Weights of a small transformer language model: width 512, LayerNorm before each block.
Each number is 500 + 40 x the weight over its row's rms, rounded and kept within 0 to 999. Layers, rows and columns count from 0. Numbers have three digits each. The size before them is the row's rms in percent of the matrix's.

# o: layer 2 attention output (transposed), 512x512, rms 0.0767, rows 87-127, columns 64-127
# v: layer 2 attention value, 512x512, rms 0.0887, rows 88-127, columns 64-127
# q: layer 2 attention query, 512x512, rms 0.0692, rows 128-133, columns 64-127
# k: layer 2 attention key, 512x512, rms 0.0704, rows 128-133, columns 64-127
o87 083:483451489480473548522498520509488566518503525499522483474491473499535444552532568575476512524478595449506604502473547552467448501535552548452477554472563452492461478484530463532461521506509472
v88 085:483532405473454488544543574439451494532442502516518422465512603472465515547595484528572496557571570443517466495430497405482522479549505529518498473454543486542567471470503507512425471446543532
o88 092:528471544516516499478492475541552494490570440479458559499460436484525520533401567490401451482466506504440526473554494571474485504500509492489489546525503513453416538529499471498573510569478483
v89 081:482538491502616490485515481488520538578506501534536508479514422476420386494492454580505492451476482465535559523431524518520485522529563483570504516587448550413466480498521498473527544452443494
o89 085:505486502547389548491553442461508507453474507494465502593479488543516587493485565413505566524490425569436445493539464447484479493489455476415539494449554484556542517490482492571485499556553486
v90 072:485606503526480451484467520438472518517496476499504537496473451459544508420493565450564462476526403593561545447507546505517581508489495471515493526526518516495503518446459491545526481521541499
o90 083:491433499478468524429511502552476502540479531553499498468553507541480477559544477517411489480460565432394499517516468452493454480541526524458482526458470480488553522556532514445520460478468501
v91 074:530549507463505548542576482549458451473520518507498468535533503557527526442546522620488538521513558563476512460486502467486522514488488518474455451484515476445519480596500474527515432555478501
o91 088:452492534549475479512478531405492512506508523515482526512541470529519513565497463403480477377524468469501537519505481512523488535513483435550524512497477486526576501452476488525515569447486481
v92 074:510465486527572438438515508482551536515526488504544529521452483482496486526578511483516492572502477601466524441474543478441549499452503512431481502493448485436445505440531519457495526438494488
o92 082:485544490480399554505547489551449470540518569445421458479446492521491538487476461502495478413484510429505460544530444505573425474508464502540497526528521507509530491557509500521532522522518502
v93 083:480476569479473459545542431516514501486474548514503520529434486523573488484434486530537566492523532540576542478532453475452457526486432406474504508488438485515572487446477528444529513494481453
o93 090:464434444541493537448488541456526490481420458494475456531583512449437549539542476445450485528468471509435488595473550527526523421530533554543524442471577527502429537549499522510452512478447486
v94 078:526581571500549477513501475458549509482487527441586524510569455577503488463534528530502520532549510495468556531564507539495446595510487508491480508555475540575514542511445498481491499513485549
o94 080:451472461527484522488526511528471535526536464498451546519465464410545517496512547479591471516484536545542478507469502499550608494479483512533489489506477509501480484524568504514525554480485444
v95 075:508554485521492495488507481542526552529452507539488441515487413497557478439491500541478471501462488459485495482529506517579421524506528478505504546494454499479451534563499487513492534505472487
o95 085:499522588490471519544471555467462468435514442501467546499480563477426472501477483455536501480534475482484442452420477490421521462435480535510520493541510465550482452467466480505495502495507461
v96 079:447432541515479457493486516524519423489474428419483453493514540462529509542485470462461504569516463559499527460529526583464531549496567474461489499530474578569530498494537499575445448569451536
o96 088:569592466489585535481477523498523618446524578554511549504481441517495476528486480555523494509512592476497476518463452475557446450545441568593475496515461477441492501541498505424481531483498434
v97 071:516471490524513535531453522457449522497490432485502526458543503496512525529524467469465565498489410515496537512559560490540524471501515504497392561533489453476507558435587499466440497566500559
o97 080:434550532526470497490539530511545461518494528459484457542486465501523519508536519490484478472525521481493490501458466543518493508564555505503557449413490519510476468547546499559538501491564436
v98 077:510416448470480531531543506472617515429426491401463530457558513467469487459467491473580524485481527619627528548584473442471517516517510441400502489496513610582541446477486564505501454547457521
o98 089:441543525508528484482488502512375447535559518553544483479501512504508541503529507524458499533509469451400472457460531517526429504442499528561526524478520385421478494515508480447421517459522499
v99 079:506494473461497559522456445494550471533489564408440481460559483532421428505426563428469554522476479550493482510542474507453514502515469509489472542464485566555549532564513478483453492475463470
o99 089:421573579585536472497545519491507500449492516529564537541443463452530533446540394522491501494560479472481493507463510465578481487479509505507531482593489397548479524458467544481488518505526466
v100 073:473520498526525589514552489479511464419482515457530502510466418531476542475551504442562536523496489462425525519428562479560469531460503558517513590520507458543512476529470522579515553474524483
o100 081:522442483486478387488487468499479510601484449520501466456502503478574523523411468541434473480499502518549520463562469544470527442538493457533511428510463505502483530481497501420468426540536516
v101 079:529477465545482554523448522559509514492586511537606505487519476406485447479461404489535539507527492479511482443498537518452489524586532491504458493555474519527513550527490519502427500494530466
o101 087:466518492505485551445533497451540518563398483503455471502422527534497543538544534493523461510492543493486498561538449487494529498451465512501519555450450524456486409512523450422580493514464562
v102 078:478497528463509529506502480504601493534517424461500507447472535544481513470512481479407432497459466486446535525464531507481542535471553497524421428468485477386534519499577550543567552471466538
o102 087:528503519553500475490508491526404469471476545522520468533530512464537501524462502481537594484529518538522449513504494504511478507500432501492583494518483516628457501508387485448445436518482424
v103 070:485574499538577571530462493471554551453487557482490461478533501569535532541467576520489435551458497447464493484586506522548472437515494546504566537491500506450431532581503504494573537554495488
o103 080:527482492500467510452508503529443485548475440518509567517531502468500446433487474443559508468512506571543539466430501499479580569469535475524449486496477512534565471468530471546447501424540532
v104 074:479503471586405531496501489529446487525480506499448492483475488490502510522478551478489501548518541507421488462560477489581497499543539461432519541505539580480529504547497590527451548406536518
o104 083:492486571457569507475527566502525491433461501489549476528541541524516512463459472550479516480469503515555468534414509553505536503503527553555493432497519433537526430465464446497556501632482467
v105 075:557552475415521523506565583563403590523485507506467443496455568487481471466497564467494499481450452511486456543559541564515479482524522516489492500490533527465531531533482564531463541528456536
o105 086:477483528582455501432467523491566433484557519517520543474532442541562485527456445477514476514565511529524522469492460475545542490455544420468522473509578444509458523394452423501515471446609499
v106 077:488450522585542519527489452593490465503503532402444522507531521520568487454594467524487449366506456477559495561564534497461439484522455553505497468569536510539574496474428532556465513498534482
o106 088:489524499427436409467491563387454556484516507565560455489516505547397522525458539489489533615562481495416493449476483533541576571451548435503499530432462529471484497492599509460506507549466505
v107 084:503487516471445506483452569579425478515477481505479460400457553502550427463586480610510459533487500515488499441524478483504552449575563480453517549412423499525484390515526480470537433500537556
o107 086:493494460527589541530542500431549498508562517539513498621525472481461552583387561394502529465524528459456500487522521577519455548429434518535489491524545523441554540452482454527480506493465464
v108 080:494418512556525443511539502422536507486484593458514504445540561519518510452541528521526529542445553551476491514473552537515480483539563535468513539546546505464537500471463452613494515438507495
o108 087:509535454446521541528452468589492535497515418516499468568462440470462442424476475507484426489502441465520541493515458462494540529466429403541536503461420496481463543522517580449490487488530515
v109 075:476507505444454459485499516501483414483488454452510494531511506533515549516476423538431511439516542471502479391534485549523561467528485500521458484498439484523525582556399560471479568501543518
o109 087:497482517526518560531510539484524563563478565527468515503492486470454480465492584456589484528472477529452548573481504476542528548477548484461563516509520511481494447490565428489462459600486468
v110 080:517454491505550479492510534528444461540447503520533502465483486598479426513475491452476458484555516529512481519472531545573489567454492485562466465563432459487532436440498519472485477436559496
o110 087:471575490456482474513446493431521546459504404490454481540526524430538538565529513540511484470488508453496504477478498513420523417478489488500468499409566519571514569587533519529514480574437531
v111 079:526483448518513499520510538478556529440524474497492493475495501497508449516501431467500481473567456480538533512424567467522478444517495503493519552528488492494529498499534443502516540470450486
o111 086:507536528485527526426499456531402463532491563532505462464512509510532572497494503512464450508489507533436475501550460511492570501480508535485460477439533479535534456494453509531493535560582495
v112 083:501492471502484513523537499515578498549542510448562480545509434431494506497473461491573500541553513518476539476597483527480475499504508483509497496483437508544420541494492479399446529491467525
o112 087:431521540549561465517404485542485543423424494559431506485528499489481469487529526531426510479519505484551483539444476488471537542467478511486495554543522528469584541521551491554522487546544491
v113 076:508497507486536531497489582462480452513508447530497480508520498444449513474574528542517529465473522523571493455590505486476442462546488535504471508475421494552517463508452489519545533482465422
o113 085:487491475490467453482551422534579580498544513496486568485496523533545500481474452493487449513528456470472500587476497465510555588453513497530494514486627508514535523510517533508482433530516588
v114 079:473514612467464507481499444536523475447441528497494569544519565467521499478503510552418498521476520509463539549542489521521498459487520483482547533554487489411459483534447490445434536469556576
o114 090:542538481553489465553478496484481542497613622493495500528450440469447469515469479432517477478537475453557496451463498500551513502523455530538503467490517555561525523481582469511526495547451458
v115 090:484487451530561485523496540529534499441527506440522452499504543450535482546546515478521452489489452361467491387509520526475540410448483535498468457439481435449506512493496490524522508483482524
o115 089:519511510465440446480503505434445527527429469609506541507511499515481507531471509441524521559543567564552505600479491477535530542562513481454501520524517562475491425458541537522498554505547444
v116 076:521557549501551506530569481496566467508512542546482504571524490500479540491563476469514501488446529493470578509472495536490517505473470520487479550481492550462498516545531485536523594451539386
o116 089:502501436482472466496482544479418477516477431441479500445496493514536495521416540502474514508498487498492445492514500422518509464535520494545507438490512478564541419497513495467474451515516563
v117 074:486559508505481573476433542547550588456544501491497511504475494487462413495471438445473497451472429535411543501482526540471531537484485499487499466547602473471566564474456541461539518492457433
o117 088:540493508492489453520534469514489433538489494496491515498503572494521592530568580507525507552470530450585414503478501418553535438487533459524501572448396516543458456551513450519444538457511577
v118 074:479524386554551499544517470535442424526495477519477531537476492554534494516529456483456520552492420453497502506472517485463463444567461502434499475509547507473407480478497485480484460446500520
o118 083:540481628456482534520534501528552554493465553458477468466519518501420499511450557443537486466516542548548543484507478507506517559466569522561515459486470452466577528508491484500565515566501519
v119 075:507533500512518454429547581463535481497514495517537469479517468455586442477555468456482456490543527524524512488432503526504522500494445454504437551492510499503533533509480419553512537538510484
o119 086:530488487478470533520449464492489504466539496526486537533524551554475555501429578529507550496507475445502553508540487440502480472474516518474583465530503520471498465514491536469500506463517495
v120 076:556560451494456504550519454485455468483491504422504525518509456580546559496491465500481572533363485500463471484471540510475535487589480526506520527480496501475518498519441487544472513448521504
o120 086:472452525494505542476512568545510508546481470508540503494482543458484472499502509545500428496603500537501457541526508492514469434432560476509459458532503503478478415482581534493514543510456556
v121 080:448539457533493477416465524500421484509434529443521517453483484427500522530501596486497511477526579472553483504471449503457513432541576464534433511502503478445501458502513420431527432423467443
o121 087:548481530488465490622489505539526479527561560495452460524470573534510513480491425467493529484510398490490478440552506447470456504505434482428564455498480455481467533432430525517518512532499567
v122 080:374505506485447470500491439439549498553561463502489523525513429506517433535512480468483505509500473448557502591473479566503500525496524498510512501573473561470528504594449515573517495587561490
o122 090:571495475479532574486550505563487504468450564491493488496516561472480524499526509557459541491494509552443533432491509444479465483498468490476441507472535495539454489419512497468490449411443516
v123 091:455494452507445575539449453499424487535538527472473503529491513493488454474485491506518479485529480578421506492522536526488467522531547517472533523582499464502487595455502513497485550515521486
o123 086:490527553532600486511502540513537465488448440524546483508460503525552582482527463507491576554453481515576546475447528498574552521470487467508491498470432563509489481545502528520497473513449555
v124 080:536473528534537417508500490555436493511563528501481452497511543527482586530543497501480566465511546481499435515463494389422570502463514537549462422514507521498572464566460527496485554490523540
o124 091:497554481457465547529494523399539451542492549549557552511488450473558446513459501529488473531517446474498564564518506554544494597544460432420503574487502503537437543439536483519585470474480470
v125 073:464462530649466491579486533471485520484520525585528490546474473488427476529554501469472549543597493490462513523504542498485447479490557544492473488575556472455409444508459459542500511496504520
o125 082:513549485402536509399422502547481482546501455444510486479530530478592557491457511510459468413470415515618487470480438503516510526485429454496494479495472487502534551469505530467515508521512491
v126 078:499532463489460535481546560492549483454444522555456481495556492510517499579531485506468459520540541487496486490515533457510499465519501499485441502429513427481493512504514510518471508524495493
o126 082:529454581465502457461471498531483509546498466459489565492412476513490512446483480526552503490434518469515501428490508524474478514537564528521531426467532538497498509496490457493504473497513498
v127 075:455496549492564506526550456432530448555488523507516493510475546496522473468487495452557502516454467442470474535494505495486440536463505568486511480548473611554467454461403510523465496484489474
o127 087:565531421511478549511488561567497572467546426560456492451528434473509489512437513532457500500515542513495555510520512533446510493492480452501499506465501426535571506561592515510542515522504514
q128 079:495496468543465531461527509513498588514492470435486479441542603527508459489494464532496551504502513574409535529473476500468434464553453550464512521489528511422499465464453505433530472501568513
k128 078:517538460534518497490516522501473448518482377442412502519492457452538518472462468461538566526472460465515505521446468483520484494497516465484485497441482508446412506516524461464495489487438501
q129 083:522489502465528544499532468455521508502467612488543464436498485517462519455497457524462455575532475485532480439573469506471456532477476481489459508496461396476571437477508564457542555489434464
k129 080:538474519483537533568526480455587488513479487500488519470467508534495472461500459455484528526498548549410449540524470460452448422497454424446519543526476511497519582508504566502492475423555500
q130 086:437514470543490498476533413549530484549537539541497416470507463511496516446502589515460506556510445490468462500505514520473457522501430512519477474491451525508425554482514521517457504428528508
k130 082:464470522502477537448527493554458415436461457524518466415427475448534496497516441406571546430456547518435482573466558521602547475504548479519505481500471546452489494561486529533554486515476541
q131 086:457455471450509548486489556524524428502442529440437467507509506554495456474493498453530566513494486453491469471495529454497504465491476616462522488547511492513520423498465541457462461509622472
k131 082:497509470513485447595493438507533507514500450575531530520548501509547474476504530542528526555588488475552537527570529502528515511471432407563503525485487457556522507478497445482514569559443455
q132 079:481434458514509562501522444517503527573479599542457565502511488500520562518511513461425543534515520494515476496526509525519482502492481480490516474537479455566527410470457462544591520468507444
k132 078:518569478461492546537502566581506495507483439525505478473462537417500477507492491559519579579555554504549477536526451485442470450579534469505468548457508545386464478501508554489443506508474500
q133 093:487574542503537297556481527568534521509410539548466464472579464500480477480599576510535524470482508539563472476479559499562485450535550462484506480505477418492425489495517515465491478539451532
k133 086:447569483570519486571412490438567538549474508553444515505487583505502486517530537514512551529499524496472475517509501414512430461455528550478536463540582446506493478507555488460469527447467492